Weights of a small GPT-style language model, trained from scratch on English Wikipedia.
Size: 16 layers, MLP 512 tanh GELU, vocabulary 857, 3.26M parameters.
Architecture: RMSNorm before each block, rotary positions, no biases in attention or MLP, tied embeddings.
Training: a variant of Adam for these matrices, 226M tokens, 6888 steps.
Each number is 128 + 24 x the weight over its row's rms, rounded and kept within 0 to 255. Layers, rows and columns count from 0. Numbers have three digits each. The size before them is the row's rms in percent of the matrix's.

# layer 12 MLP up, 512x128, rms 0.0587, rows 269-377, columns 0-127
099:201119137114087177147150110119143120128099094128132142134108137144126128162110123107159174110099169095127135133111126121140175139112179157116146074151185167145130155193119145121162137105099115110142142111118159115167135136111100145106155133097149098117162087092161115127135152136121127108115107128106122138127117108122108133149131093134132080098128170112123127115155117123106118129109
098:196116112122118124128089133137097126112160136073144128117140145142131130140104098083103117118101134135102127131135135176173146119119125153137122150147147119111129151175124131108132121098150115145137103147138090114136119130114147142133109159102211118140133124142122188159100122120177123140148136127115117154124063134134137141140093096139094092153165111150138128135103179113107132158079
098:125159145091113155184115116132141147179126129186168141135133117115100122153132180135117145099147139106164138135121116109123161127170149141112106093150109137115151163154120106129163107120141094112075114100114115122163140139181130149132119086102124095148145110144128135120148115156103132093104129138123100110160145085123095129149127123107123112081081123110126150077088146098139164128137
100:139154150108169162108146133142121132151140083168155104139087162109126166139144079125157149138142155121126105122080057136117105102138149149169128119116126138131157118122145131137176115135138175153111133150126096086119123146159104112124104130129120109128148120101138132139130106157134135160141081122155121100104128121076157108123075131108087146103106170113143154132116174169123100106129
088:127128182181147146116132068105112166156107127138123078157086139147124113107138121146115138134071111108130115121122092147191138159138127170120122114157141133154105122121089095108158090140144134138115102083132108113118134136137129122129113089151143118170112106124107106125136144162155119158166073150114131118086134149137124119146116109083128142150179160094098147136129127117154149136129
088:103135125110102121140104110147127122146153134124162119158145130141154132165111109108122142136149093088151157131137164141149135129141130133116159126152065166124153160129124117111126162083129180135148107135167119128159116175162148151168102122139130156135193154130161134169104128115114080111156115121159193112129134106150100136097083132129099126119154109141115124110119135100153110096079
103:167124120101124109178159123103095095176135120086079129152111107086141101180154136127112162117146134123136139082083134121145166140101120109111111108098106158108142101123103122104118164135129108129086101111090099163137125129124180090133120092135088128120154120122112105117169098107131139120117143159149112105145133156181116118119141124093128122115157172107125122147108168156131137125116
103:134129084122134144119081136112115125139145123098131103130088098135116110134108152109136122089079112103104155152143108148131145154149101128125166120149116159107119121141085130106126128110118099128100148129121109120157085158130102108133131097137129116129195118107127110207139117154114113104094118131103139125141117057111113103141072099119109130121161091111085106106108132185119108101122
091:134121144114153186150138114125157154105162129092138131133151168104172122086097090110137100091123109102107136146140107136133110164102101114127127147094123100174122124118129130088098180160139115102135142085111109138104118142156176131139132150111152131178140146131123116163137142179140170155144096160134116122164114127148110150178119098121127131122141157139130119122097188109120120091141
083:118125136119123110104114131103093158174151142148157104116158107120143120134099100146133124145145096138141101114121122089111122089120097108150170136151077103129157141102158141092072119112115188163118099116180137124156156146114097118129127145144117125122156070118119119150160109123126149148125115172163160116181174150130129092126106135131085133133137131119127093171159114102140117097141
100:112117063141126132142093152111111108135129135155127122165128140139141135104125138139088161117135107109065143148110141149165105158135102126136144119112125152151138136142146133141115138144169176117131146131091088128110113116163140127148122104135162106161114141093098195096126124118146110165114160100121162106114043125145143139169143128104123129095103158132107134116082176130122123114093
109:169142108120105117130147132140113070175100159149142094132114120120133079119133109121139133116147120137146141125115131150147112143141070129105102101110113129081162139195149143146091116081136150112080153126135119123134132135122122151144107111125134095146138122091131117129187122111126116132111104145163206147132125113143117142121087118117152158073135154115145146107075107116122167118106
099:117095118163139137131086149116127161148143129168167089181115114092154092088143165127115158144120155116108110116159057159143096116168102128137119113120116126141158149123102155120144162142124175089106080103125103106121156125148128138167108142176147115105146103085118099147141106145158132099104133099143117160104094134107144130111105133141144133130119175136147161120141149141131133125111
091:088149124104081141120117132122128146164154155138143148107084178115083137107113143109148157081095099105083127103114156155104110145123162147124096100146109140144123151124118131129138089127087191129126167139129115109161103129124152113112146145142107109144128101135118156173168101095150126068139107131089116144120088121125104124157139125138122123119112093082149107177131133160104125135122
115:135073150118118120112146080142144133125140164102142077147108145115134126129127101145164189095125107107131188080132159157173127114137145127128165110133073139081154135120112152127105152161117140088132141122133113126141126131141152105129115132124109103138132133114155118117159133127099109151178166098113090093142166126103126135127121109143179131097163113102156131070133148115146142108109
098:191140127148153133133115097116138127129161121099129092156108112115164138094134154123181127126131163171103104111150107132143127147130154113135209136124079141118119123172135115148158136188167148116117117125099108157129126171122106097144154143119109122118118082112149143109151122123129141120141061134120142160161123082131139150127095120127101095125119142106133109098128129128075150155116
083:137112096103121153121132103089161117132167134084164118162083130122135127147158082140141087151158093135127111131133114109121116143136109146171130159133138101147089102136091151128146167129110141154074146136122168148117123134125118131121094124148094128131133134079094135148169154136151126138169134121173123162164144082112134147119147173125154129133167186114141155107152094152140116145158
093:184091158132119106154115102086152115173154161124074119135112121114108104142134156137086115157149173098151112118150128133144140168156129158129116105150135110109113153106093152126152120093158134154138114146109081126109123115129160155140151127138166122109144094161162120115125125116114132142101129136086130126197125129163108109141098177102122121128128152095094132089125138157085095136136
122:142123155133163146160147114145126130133131150106106112122120135082127104110119124126122117089158144179135122129139156128095189134109119136139138161121121192136128153123076148122137151105093106124122088117106093099104167156101116117145183115114157119113137153097116140113128144114148124130168120146130178139161132076126124121153138092089093133119137149103107147147057176142113148141116
083:129109125170127091114120112137151101158095128172139143180122166108157095141109136140168100111108149103148145087104132128166130096149126115144157134136103131200111160132111145120132088099109159143146115162142131067072126102127096151150104138120148086129159088159135109141128164141119151132142130111128088148108138097136089127132116098171135104124141137095105148145133156150135128109119
106:125089134115154150152122114119122088121137141117170143073095147129076153122131118140098137091165119120079135091135163100141129098129113133115124123172143111112127125154137122138098157108102094114109121151115088111145089127143139110146119173074122156109127118087138138130142068145137139141160167176116129093168124147107096122133172151073132109109152152144148132133122124119151168136145
107:144108095098098129187165136149102158177134170139149089133125133120129118137120075114107159153145145130115112142097104154153143105173097167122150113141136154117147120144147113108122163124120140099069133113152114086150158098104108118139134128138168139103112138126142162105144138082170136138094142115117152104140147097113156144145167125141139087099166082117095140128118170122145121118118
099:112117145152146138171135123143129152127131114145156121148119148104161123130096090134127129117139067108113139123134106161219113160143158134199138112127121078134092129121135099104142132176129130121124130115135131129112128132140119144111134126171119100129148138107159127131137174125133085142146157109163149124073129093149097117118105151092081106091146138129137116090143177136138116130086
095:128120147119094149140120125154143117126101143106193100109113120100136098189135113125138147113092093133119158099098143120138131171163125128100157116181090155122125135134070133149122162143129145137118117097100115156152127144121136169113159140163142080135140145147124150124136145074100121114199150132155117141134154139097103115142095132118172149119143103112155112136167122109129121110084
088:162124121123136145101102113136139141125125103153112123127126117159133149116134096133137120120133073104128148114146115161085163165174087153179083092118154136112140149107117158119093162132131133133130141095130102163106125129089188140140154119113153081129111099110157140138107158121150158092136111114121166139148119165131151165153099181123111113132188153105112137126144121140121111074113
114:128113138126110112142123114129127170148137099141120139142112123073115127107097141123161162139107123109073111115098121137123126089168090159139174110144087136119108126121143099113083128122120123129127096124089136115147135107119101145158103113125103092070131079152139137137189134071096190143116088153123134119095118101100084103125112099114116139132115145122099126119145160120097160108133
105:134129109155108147137119135106156110142146126147120128142134139146111122156092168089101141115127133161101104131093130168128131129139118141105132136128105168090174129137120128108100120130074158096121137131101085134109071057115112108182104170145183101118143102096128150138140162090110119109100129133126196149151137111115099122159106110149105124128132110122121152112138117103107183133126
090:136141143132119124098122083125125134106132147101092127143141101109128118122130124131098139123114175120074127134093140146107164092110075129119122126102099151159176139161120136123143144143105087131130135174169158117092149140115109120122117081153177137103098100111105193080103107147160140099118144135173160118158108117114131137125077149120131118122127164137114179135105137149153138144156
103:142125100129132133153123082117095120170163122136135131124158127109100164107122165155140158146138142095151124130130077135165109126141136101142120128157097129129145145148147159162167091126111140112097128143098101142104151145137097109171105128162095092120116106123155113131151137080155139119132151128097172148177074121083141132110117150128083096117135109124162165127108134159090094158093
103:135098120140155176139135105162118116187180113127160118159166107138131129188080161089145131166095122156092075146123108145114189143133091149133171110137138107122141150140131091119120126117103136135147121108148133146110124109153083114113110120108122123097146161111120124099150116132094158143149106141127105117164154130158076102144170110126150121134101143117100152143132125118114111103117
101:153139115138125094107082125134143110129066140116126106119123155090139104120130145160132132106170111112119106097076105152149112130109107126077095144111109173161191184099145109105141144135113134123146091167145116120135119131095109107128139137106108123119139132154139131147105133138101149144162150162127174102169122121118144140133114091138103134153133147097135183123150146183082104123133
104:160069111102111118128138101099182157170155172125111142135103117095127121118121082122119163147116103147078170149100128125082124071144135133104147133130107134096143094112147104109112103130141096099142124104154140110091135099075138071133090131139124160087109113089142127134132123134125085137146118135118150103138138149128099105159147133092153131123155121116163156124132116157120114111144
095:108104078128136101131134155161102103133130213138127124164151078130165097159088112139154093092125117123138106088133147140164102098132120114122131120107126120158139126109124080095140166113115166133132092153119150104118116125103115138131085147114137119127141122112116121126114142119106091079119108144147123107124094101126151111183155132113114169124097159137110162100113163092099121099137
107:103092127102129133144076147132109109160103134152132102130148150114160116169105115109096125116109144100114172124151150126127141132076113181129148105138140145123137161168088153141119100117129137124122124131147146147123134117166149135180136143142108119094111139112119118227152121130168161119136114119165101130144108132153124132108133165132085098105176126141098145099132091122125077126140
109:142129147119155128145171127102168163144140126132141104122099163116100112154133102095085134132119132086127121139084142152148096125179116190078152119102125132103129135115150136148142159125148118121098109081156088129144130120147127143149126140173140157125145137118184167134138140082126159139125112093125171125149112132155062124163110148137136120114149095133132090129127145141080147121096
109:126112157159140118137171072138105142144173134149114143134104146121143074107129106152126137151117162105096089110159122125161139152172130136201101134129108114078170111141113108110129115110113144063139114153126131143145136084091138123174141097107114121091113085132129152153172143102144113161127106116141135109134121149139142120134131171113145144097146124099156149137133143113117113135173
089:147131142155151121128164113125145151093145083125107116126140113152118150117145164158130139164140106100141143106157155162121141157141068174158142099153118121078125113174120118117165157148138116144141122145128133131135114088099117144166111117132119081131085123102151110132134125121091129097135112178141149099092138162139109111126083112104137111079136166082091131109152098127126149077124
095:114123154122135124163120099160113123133103127100108095170145108144161110127095131185116144081131112084119112141117123100141162157150136147141111113142117127133099120139099158107101115133115139128106083098087101129115114092116135093157179121106156108154134129104129114149131102103134151124166065129112116134153145128120122136146047158072128144114123133159120140158115108099148153145081
099:162099151180146193149136153105162085154164145169148110113136085126128125134117145140166144154112146118138141123083084161126133106074131111179145131115122136127112125133112060151157133103150118123141105151139119095100134156120148115157103110138113110130159129111130133144159105143111115100150152114169119106145105107113117120146098150143136138101163091130126100152160099151107165148154
091:143097132165129127166166124141143109148092129130150090128114141123118113158119148071125124113094119092124122157115145157103132133158097128150126072162102105118108074082127100165115173117077081076147148095135104101144117113134116096128123116131126143141138141111146105149151096141186126124145135088126092139140117141105114132144132157134108075145152109146129112104103105154133096108110
100:135149172119149145128162075107125140131175166137149126092123143133152130099145115112087151123183120063103113129135141132122101129147128147092132115138104174155131112130143134104163155169138113130106111119108141123113129142135113136106068093152113112120151137145090151191156126092136124163142127168138124130141136150095155139130145123096074129132114137093111153170111104121130125073142
095:134101141107130142131138120107092143146127124151144146129130123130118105120144110137125145157144112089105126116121176150145170095143127116133173065117106129100179162118110139156123143109102107136099168145109164140150116171137091142133106148133114117114170166114155166172132167119182145161131149157169114134104120119126096126167139106130159096102157114118171122126142109162127191105137
094:175142096139114136115110082129117095145176096135164085108107107111124138177098163113107094133119166099143132124085127132128142142148147151177135085164134129187131128163110091150150092093154134110105139141150116130088099134162136113121089110124136115124144129117159133093147138104129161140109116172156109148134115116119101088130143151153140093140121111153152103115140105127146172128163
085:146113128105154124140145133111103132186108087085148145125070114145140127109168145129141095119088125106091124113119148123141163117150114117197152113095130161113129157110100112089132107141104130133132092138121158148121126136119112147124079098169159101107120125075181148144093137109106145149083101153129110124122138183129136114168133152131134144139135128116116122163140183152138156129132
110:151129089139121144113118123138182154099119131120110128134133159111123137159100119116095133112119135174097140091136139131147112134118143119141121127146143146133157154147123113120145163150152129110130112146089145152154081116112162172177097102149191103135117112071146113134133150095114158148125135110143076098113144118131138089110128147124143054087125130122125123099115178132065107106123
108:125121118131140130112109126116144129133135108145130098097122147095107098134112138147162138123159169116102146174153132174141144147137147140166157118116112176135099116174102093074164122118130143111131117114134146076109138146104132140117114179106128111105080150088155092143139120093150131092094138147109139150136110088118124127104087164079156126107148153080090135135097155166127142135101
116:154112096147111105146110135162136081132135132146181104125099106088144130132089120132114184105116138124145116147164126183143152150151136151152136129185140113114135140167075166107137102098100128094142148138144126104118128123119151149159132138111178122140144089075126124108166130148132105137140146126130154105173163127178108161118109142129112085125152110139140135103092110099128156154114
090:150153109103156100125160099143127103161109133087153053169130171149149144126091143152179115107119126120108087118124134131097104103109151114121106124125110109134109141117138101098141143116156127146104146103120138116129164152142127107101121125168183120126113070089165154152085137100177165145128124101124146148144147105140118105133136125111154151109128112123130135155090150154081119117099
081:115073123131139162136145093122149132129124098130093097120121128145103120137109181108129120113127150141146099132134141099116189145116157138202119126163086121126138166108180119100127158145121130173142100155169136129124151108172131136099132144116119100137114151156139123145112078146143128101117149111112117123185149129137117119184128103114101158152125145162094153167140131158146122153102
093:141158129134104155116124108162141098113102143124126145122126119124133132156133073159127127134127120079105118073121128103107155117183124135113110072139111131100148105153169116117127119169124088127115132109124095156153135139179095049127112155149120119127155105111123126146111113094085138120158118141103119091142136153170099159163103101131136131122134168097133178140158129159132137162135
100:139118128139145139132136134166134089116145138116141139102158104148128086129149123149073089126151154141132092144085129112110130140178118126157119151109106094151183162167103094140142141126138151093146135111121120075091140122079073141142124138201142147136109147106112114137103097143165155116133118099146163149127160145133106133126119123152133122128168114141134125156132152185088119113105
109:097080128150111105128095136120093115123160135093158153144105134122155114132140127140128114093156172119113099191136129109170147108135132187146127100111120113127154155115149148118137129101087106143148127109109109080139093113098132097131169120117183120126138098139153159139148143127135095153190121099140156129122139136140120134117081101120125112092169167131163172094104135149129111116112
093:143104096108159108138076136115123079133117151147092137134126113109116149142136143091136153115109093128122148177106113130161149130153103150105090169129121096144179109170104145157142102135113134137146090160155085131154143115121120120128137126140173107127164098127108113142119109159124122146118124148122137100136160102148101084176160181142090105091145162077111134088148115118112134107124
125:173111101163133125123090131136158123107108128111093106156123119095090111142104123123101142128113140151119177139134106166122151112151112181129156078122142139108179179131101122153121109116113152117125134134104120101109113139134100148184110122131160133148175115098144143128132168101095145134127164087140172112120137123074104129140129128118085127160142181130171129127093142119148157132096
095:138118100113118177115160152127138127144149131131102130149070089114150087133114093153123149115115097142118133138122098143104140100148072141129128112121132137109125176174114141151085102124140157119156103151150124134118172147145159136102076111140147133164087104112137140110093116123193190124119121120119118131138140158158122136111126093087084142090139093145141147124160168119140125136127
113:125148121126106133124134104128108132137128087148190121143110110098139147145096127093138151121153078120146122086118121149183148141157097161090121109136180117136120117139127134112121096144165144108117156101097147099133136093135124132148085124107152139089082110116156131161125144062149133123150161125118130112105148079147094133136119170127051127145134148140148139131145147116114165115101
099:131129146161076158135135132128163129104102094128150083160139162151125101076122132153132141128148149116095120115143163125157086177137111124117124140181121155166118134134122098101114137129116179084134117117128114108095167135124100103138108096152149112152143133104119143114147124135133132101157151123115099145206086082147130156147063158122115120110155128092121127101143134120113123127121
108:085074131150124104134100103121148133182110187143112083114114155151119097117130115134127169089143093139091177171149130154127164119148113166095105130100120132097136112089123134123149106098119145110137116120117082121128116132162142121115082100167149121144158148100178142113169088125120094162134120107150134113107130119114153139129138113121134096136144125105119170080136107148135145118141
120:149111155144115101104080156111086095137128169166149127124099102111135118114107094083126130105123133075073149131107125111143152100128094156090115127116114126114125119136099149133059107138116132073136150141123102102093118111137153122147095150131128114120134098072124126132169143162128140147150138145096171126157088127095101124148117180109144126135150141118132113127096137103163143126168
113:164079097114121134110119146094129160143150170147154130146102104127063116142103167153168157146084138149131145129153138136125081177134129145128162113130150170114156112189080104108161155121121142118104125146134112109125157116098144134125121147098127121110140094111188144121140179152136145150143099136118136131142101129100138161114092129128142124134138116102160170160121121141090123111113
103:128079126175129120134157112114123148099104151133091095111131109120114112148162098111106154137095127118129141109150115134160103094111149139095139112112097122113120133136148135095120143163182196138107102155120137114116100127088106104109113126115147124154110112080110144165148118148165079137145066103151118127154100093136100133164116149157122137169180142114124140108137178131137155125124
097:130110132114131135115091130086126130083174149120117150099125126138146149109058111096143099118122113061108153154146133131109159152125098145105115139100095141135109143135091141113127133119109120133137128166123097093136133059123146110129145135095135093075107126122144151100159105127150152121144180138093140090130099126130083150123096169135139087094116132138177110151128137129127112128156
101:086133114123130101141098104160157140154130130182107112115120137105155120160127144141147131151096154150112156109094132140102182122131141140131145106096072135127142116114122128103161143134143153144158099145065096138112117124099135103109121135159142116125134160132139113151103113176167148119150061172138152123083097145154115140145103095156112097129138143140104144124127127144121135077187
094:153076119167145104166152126157148175096127149146188103103127098149167138118121164138117129126142084157132118143105113148157179170144130133151123113102109134167167140094131122118103140145105154137121111145138127136108169131133150140118166139148099088119148088121151114139144129151113125161155131181151142136154111083143112119118132135093124097090162180148130148149137141096138112151110
114:112091109138143131176124094124132083132132101138140132114124094091164129109126161125121137079133131181132130070118117180116169129143126150151105125125137138083114122156148182045136147123134126126155074148150106113150139090082143146142130149167177114125145142148158156154128173141144157133136121118120157115129122149152118147133116150091118125127135127147141129121132151116081111130141
087:129064126105177126100122058117109122133105130094150126128100143120139103087139111145102107123113087126093091120095084178130114075102114102113144110125150145112141145143129125139130145111152111113166129097146138108136133170119107142134119096127165124167127126133095118135107106116128117144166134099113130135112113079135171144130139094064167102153170140139106122096091137133145128127143
094:160150145115114175161111133108119115161125115147143131144117090133114077099128128097122156122127128142080148159137095171167141093102119125115171164133147119103150161146150139165150144138115132073133097119109108088149149125147156133151111143100164121139124159113130129086145125139103138097135119143161189111154104078093089104155099124150104109133177114101139146132124114123126153129092
087:153117128107087182104101115109135157164099119167131144092134121099105108150153141140119135137079111173096140107122093103083137163158118126100099123082146144125161141135146131086143167123139137142099101150150150138146131079130086119097083142120134117140136118107139164118128118097142121121147118134148088137141083117129130174150117180133122148116112111148161087165158131165117116115108
109:141116113141148130137103157112128140138141111116153141144083126096121137163091141099127133111160144122151123100143132116123156110125079116120166145154101136124160166198096138147152139116168149138135111124130149142112093120145120121156103143137165126119157074142154199165119117090134114111153132121163159099094111127113143108126132133122042108134149138089148109132114105095122168120108
100:127078124119136139133100114070128107132140168077101141127113140123120131174102117107104173139148067115158158138163137105134118117103134115093133154140120128150169137148104119134142144098136110117088116114119086133164112141170118148134114154178172114148135118148138154120154105088154109150120122157127130115145083111100135091140133149150146140108150130112144140179113145173070119130149
091:119110086136119153130077117159134144125143126079138142140110176139104113099087120111091098101120154085140120086145093173136167142122123161139127129106079165151151153152096119126126116120157101113134125165141155127113101107121120166124154105102133144140135125086104123146110098111161113105160144140160077109148121177121157125143105131157113162093166132148134135120120107111160179133126
094:134083134101139126187120105088109072136106137116132097121138110108148137155153101133151124089155130120125118121144158135111137156122116153188147087115153169157120132126129130142184136135089111101127124105087084088145140103148151053147143117158101117124129164146091138114140141094123135146109139092106125108096156115127121111135117150140148113112128122126160129127104174113095108137170
090:116095139169139137134121125141152126082114157150133136141080117107103078135115183108139109132113094126143127154119153130154186092122133164113078112107114132102141130128111093128125145157098143159085147155096120110090137090093089123161124108128117119128115109134113128114134143142122109126153128133165184153137102111142118158156129128161147110118110154141100162086093177164153094112104
087:139108133133158104166154157138154156156151170148157140194117132102150125093059123142119103102122107116143170094054150134142135081141145149143152126116089115117124156120146106115109166135147122131121107128127147133066106125163129124137121141171166126144148109139098108151162166101132178116141103146110153142133127116151139111121120084142120115087153103122121136153124113122128122106129
076:109138143107115164153139123115108108104141092103123146123164077117119115179135116169102161145140129122165086098108127102185139106125120156115129141157165149114166149118178114140170143114154126120132109130141119104153114073083134120082129148094088125153104098137117086132110089148124137131122119131093128079120138122112121125146156162124104105123173122154122101122138115105103089111089
090:102090138120149139138114158146143092158113102110180138147112118151117141145127097114134113121143068077109096164082121116163187124131109134124131113113124182125118120141133131090147089133135130127095150161155132091100095142122153149133143100114104103087126141153143154146113149076137155112141157108176104126143111108167106120156155113152110133114147132134112189127141131097150095119122
079:162132165116119116115093062169111070138115082120137125161100148100147144105126132139122173124107109113091138171110137142123100104151137099130132097124104119113094123132102123145128139125152078164127148121111176139149151097119144129154139120130164120125112130167146140093100108131180184106132139153167136094110155150139102098144114145123162135144117134122130143159164138152160101089117
098:111127114153141137124151126119103155144124131121142143158093100121136074126094159169112152139121091123150097107115144151184139135114157117118117158119096158146140185133113091115162189161085137068159118132148126120104119154135132148186123114143137143101119172113123129124125120141146150103154104147124160128116092130084140129103090152131105122088116088102096136118106162104116137148106
090:101081124139110107110118105132137120145115179111103134140112106127133122112149127095094121148120135115085130095104102174102093142139119107200118122131133175130110101115111157117123109136130164104108145125160122133159127126102144106114135168126076133124118105115114131149126163131151151122128074120208116130167120121186137125083110140086155112108125129166095124113109112138127168119155
100:144157117100121099140084092144116142113134163156135108172095130147116099165115105120102152111154157141112158127134128147145127125107149124144127063142135122112181179117127076135138167128139135105148155138072098106135135137165172131136130118127103108104146127128144133133124111133148113099161122145139156121137094085144135140150125108164113101079145116070168162115132085152131138127084
102:137109120109128152145100167118132122119137163125114154123079058105130096078117121098133165118128098144105100129145106125184152132124077115148154117128119146074151157127127101129130140133132129125156140149115120147170137114125167136141134092122143103103158151127143138137186075129141133155129116107170121102130164153104098084109119148130107102132154130097156124183122114180152130122136
097:123102163103125124153063096126143097142126186118155105158122114074118126156096137156133185131145119125156171172117083150148112090153139100148132111095117120095167156135099102158133150136104144106117144132112134113145114148135112147104108118176145156109154142135153116156152106107125140159126116168113113161101157109127104138111166114132098136145156135162152133137164128146121118082145
109:120093192145150111136064075102140087108110145086133125113083093090131090096106084135111156123130126137111138108132135163156143108130082169119168106103137125115115135164096129140129163165113121111123094109145121101128139120122116118114124149126171145084108147110110106163148136139095095120145133131134141071118125127124098132119101113088140122132105122101132150141103166160112118099109
101:176158111124161123139128105156138113116117103123154158112151157099138147132092132126091115139086158114084107105134150128139167109125145147154110117118122107113090132131117072103107105166143097126153107148148155120138102100134088080130113142136132082126089148127140146149144156112149145097161112122165114108092130134149108109114114144085155141097165139075130150082136147085122127086094
110:115097113176137137109130105104128140108161132143153082166112127138123139135123104097089103104145135120117154136142162149110152078112077133116156129124076138134126106116116120110130115170144133092152127118096123131105143101122138149150101136114177113123117158097203132156151173134142106105155141168152176120177133111109124112141160122086107133097150146104151154113138162146144107098130
078:152108089121148168147130130099153162162137115137123096060154153153159121119097106128136114141116120115110175144126141181129143181146109124128165150149155147114144111137136127084128110125119123110108112132144150125145137104133134154117076139149115087149156117163117174130148119079161117130149142191144135115150074149131130151104122096160113124138143162143137145106169113080138130135152
102:165105146125101140119139094125136108116119087170165126116152134082102105127126136130144136109103103120117104111123149112134161187129101116134147112156118113173139146146140050140163149086140106126137151124132102100121125133123127070133128084154129111160146119094113159155125111125164127145161105152142124162133155166088107139119091172126119114103121138115143093123151147189120115090108
094:122115166115139157131097107108125135162101098119154120096121121140089138146137138106157165100154168120082138105120107110119129085133121153102145069093133125129114161107149148136090114146153068099068172158119107138168142129089121101139146125152142129130096141112132095135114137136121157124113130151131089117117097131115094113119089148112132116117146139071153099176141157129138163105111
117:111118082144133130169107109115144136165149118192136127191146083132091131113132132145100153082131135152094128106136113147143141128146105148114118131159120117129114145103107128149156121162137190119106106138118076085127127121127068110171139134116124150122133123126115176169121138088144108125180133125107113081138102122147119146135115133125127115121106155133108176155111135111107164079134
108:120142113197122168155139096121096117118122113130138100135095126140109091139157124089082143102124108113114069143115125130153166151144112120147126096141103147142081115141149122151128124151126176098118094104095112116123132087124115096110128147082184111116115118165098137134145165132146095180140085163115135151132118099108121179155111167124092120133124161136134155131117103125133114121142
094:106119093120169117142156088097154144108131146127139117147096108084114068092140100124141102116122104117097138116151119133129124128117089124111102139134136141140145142108139105128146173134099175141118130144089088094117104138096078146109166121130141142137140094111147087150196135130163099091172140122160131126164147114118135133136160105154092125125150158120161168121136121178164143131124
094:139112125143098126125112111116122087122133147145109078146144175134140116174137130123108119122111150108089120165113109130157132105132149103108129079164085144110129158135117144159154097091115170111089112162092124130097162106089145128129086110149121070096130132130166124144122115082163178141130102089146160132111102080127106099142118131155118130162128115130129131115113096135161153102092
083:177143124156166138123134120153132105159146139161117118106118146142115132191138140086163118133082093130145134141126115125114177147143141144133175146146121128134092099157116139104123130078118123125157070110127072144121116145124119140112079128089147142131146157092111152186135158130098101131128107137158132135131143124169117120112125121113123118155193117098161121117148120137070098121114
119:124125124099115182142076118129155097130127172155133099163121148125096110159147180078096109141141134155126162127110093120137137135201123135114100163122130158095161140156112111140140137147132128079115134121147145140144157104143132102141132129120141130111171122097121145138121122104161159103120100145120108087189102110149113118173117103129068154121158127110156133117134127136103153142099
089:149120134145157121149123164108129071166140157113136123171141128077123175140128119142131165136153136121101119126099106128118114142132142110144162145143155133129126085139120120137161115109143175132083099122135121111128115142120112124134065110109119139141177136120124146142126145174152103119117116105112130131197156069127102134167115144137143113157129174105165104138098101200134138122151
102:099139111086119142144105122102132106166100133135106125094147132117165085140055183115151130122134124141138152124098145121156137109121108149124169122134109146140091139156101096155124119091105120128134136154115100119129076135139105114134142097170154104161163157174111150129168137153148124140118125135154107144109103137160101097102106114158114085154153099081120127132104167151099128082129
088:107136110111152117149146101138122049113159113144098101130134122106156153117132108121111131085124120128127139135131154125108143080170091130126164062154140121146180113144135113158105121081125104151147111098122137113068072141147148109118155102144116145150127124087132126095143152121122133146148100124136088100128122137180090147112110152081124142150142108148133109094112157126122097118126
092:138128152119150146095129080123134143110201113108139113149069141095126097127097121142122134106095131160067133110103129129139115155134139129164176092131096161120106147170117096145163105139115101136162094084151144144138144132153149140145146149129109120106145131121108135156165149083126094170138125094090142109149146119113144146158174114147135108096099145140135113098155144161146118122124
083:172124147107102147101130136129147102134108102121141144129142177119122150110156144077169134120113115091103118136108102118140155113136125114166147123109105113083085134134157108122120102111107082151117102115099130172145106094084096120135087128156107146115170151129127128131129146153124116159123141158110087096130177113148063100169135139144110093141096136127146140160126124194151133116140
105:150122112158142167127112141099108134121138114121117135134095146090089142132111123089127148059116125125102113140165158150130203123139150170159178098162148119113105147145133093141131178157107116131143160133113065107133151110113143146108110135143176145129096144112134163138151154114128088121133126104139176113166119105128119176166114135128104138131112103097133131152158128138130098120135
100:156089118132157123120086130142088116153148137136138126162139146133079127126119105092088119111131089102102141116142128163139116098176128150089177127155153134123112124114134125149106146146121116096115115150101136124180133152104117140141132155160135166106143114143175163151179139136098168113193163133127142097123132162134121141143170098124093112135158130137157166131097123162155111114091
093:106135094129163148133121127116135092188118147151123097163101138127127088104128129146113098144138147110070144108094111182154152130138153097143114122168159117096138107138142105132147108108161088137104141129168167135112118104174099089110132118177153123163111116139136093132127102103138122111166128148127101116135170148108125103116116108167133094160097124122149144112149121104062112140117
091:165123131145099147120164098142118116184171153145159162177113132119124145129169103138109137151131087071117107089112138143120120169153090126110186086149149109112124154110125148092123154154144156127130090140119133143172124124131134142126131108129114110111120107118113118123144122123153093171091108151165142118127138106145119109140113087163153133138153108071126080165130141123111138141168
087:171131146118101124143107135090141126146075102148159023155149139152133124159134156142152151141140113127126136132113139131135146096115115144096118134133125132135120118084113142091109108134173114141115139108139133116137157155159124109137139138134170078160160087112125142122090078150121096111151134179114147112124101143127138138133091107138177127134142148123146170101135081152091146121136
088:133127128170162098111144114100121142131113121112139068124106134096125095097116167149123124090117115100086144120101124163097127118142146087141107109130133199096124109104136154120129091131142156111111159126136177138159126139127163112119159179127134112111115143067199081132130134107110143098109098148137144126150121131135154120159096118148176136146112153108121172120110130144111120126133
099:116110116154132161151138083152102097150196107088135094116126119128147118125128145113146168113132121124106122083143117092121172130135114177127106151125144102133204123128107113159184134139106106097106144110141130128119065111148135124149112120123142129119174102104120142137124156156169175130155150129166135086160164149118100125133120135150082130128150141148153118114144117139092134134116
106:140142088108172128132114117128104115100153113083179089130089158126129138113098126120119128102124116085100111144139129173136128155138124119178143144131129132136111115155098117098121120137136189107107072103123132095091128117166152128154101127136109096087101156104127123129149126101112113125150127149128111130082131127153100134141145094065066109117163161121111146126137130082150097145113
094:096122106142157111118106140105106146091108191160130063142131139133114100099159153149170180123146120142142136141084131169115136116150146158112121132167116156148106094085142149118134094116151143130151075109129064115151147150134123105128151151113084160146138113127110130141148137113146163116130113151141113093105108117126156131136107102114098105123125166093139160133163145133102088105140
105:122138067093090120179158119143151094133126168134127122149101099102134117115136142146116106172151136175134124120116108111102127156138095126169131108121081150126103156186086066113148137108089143109100100112086121168108121117138114128159119159149109119145171144135130129143095131103150139093130108154163142130142135134138108150116144112112153117096100145140134172144088155128114138116162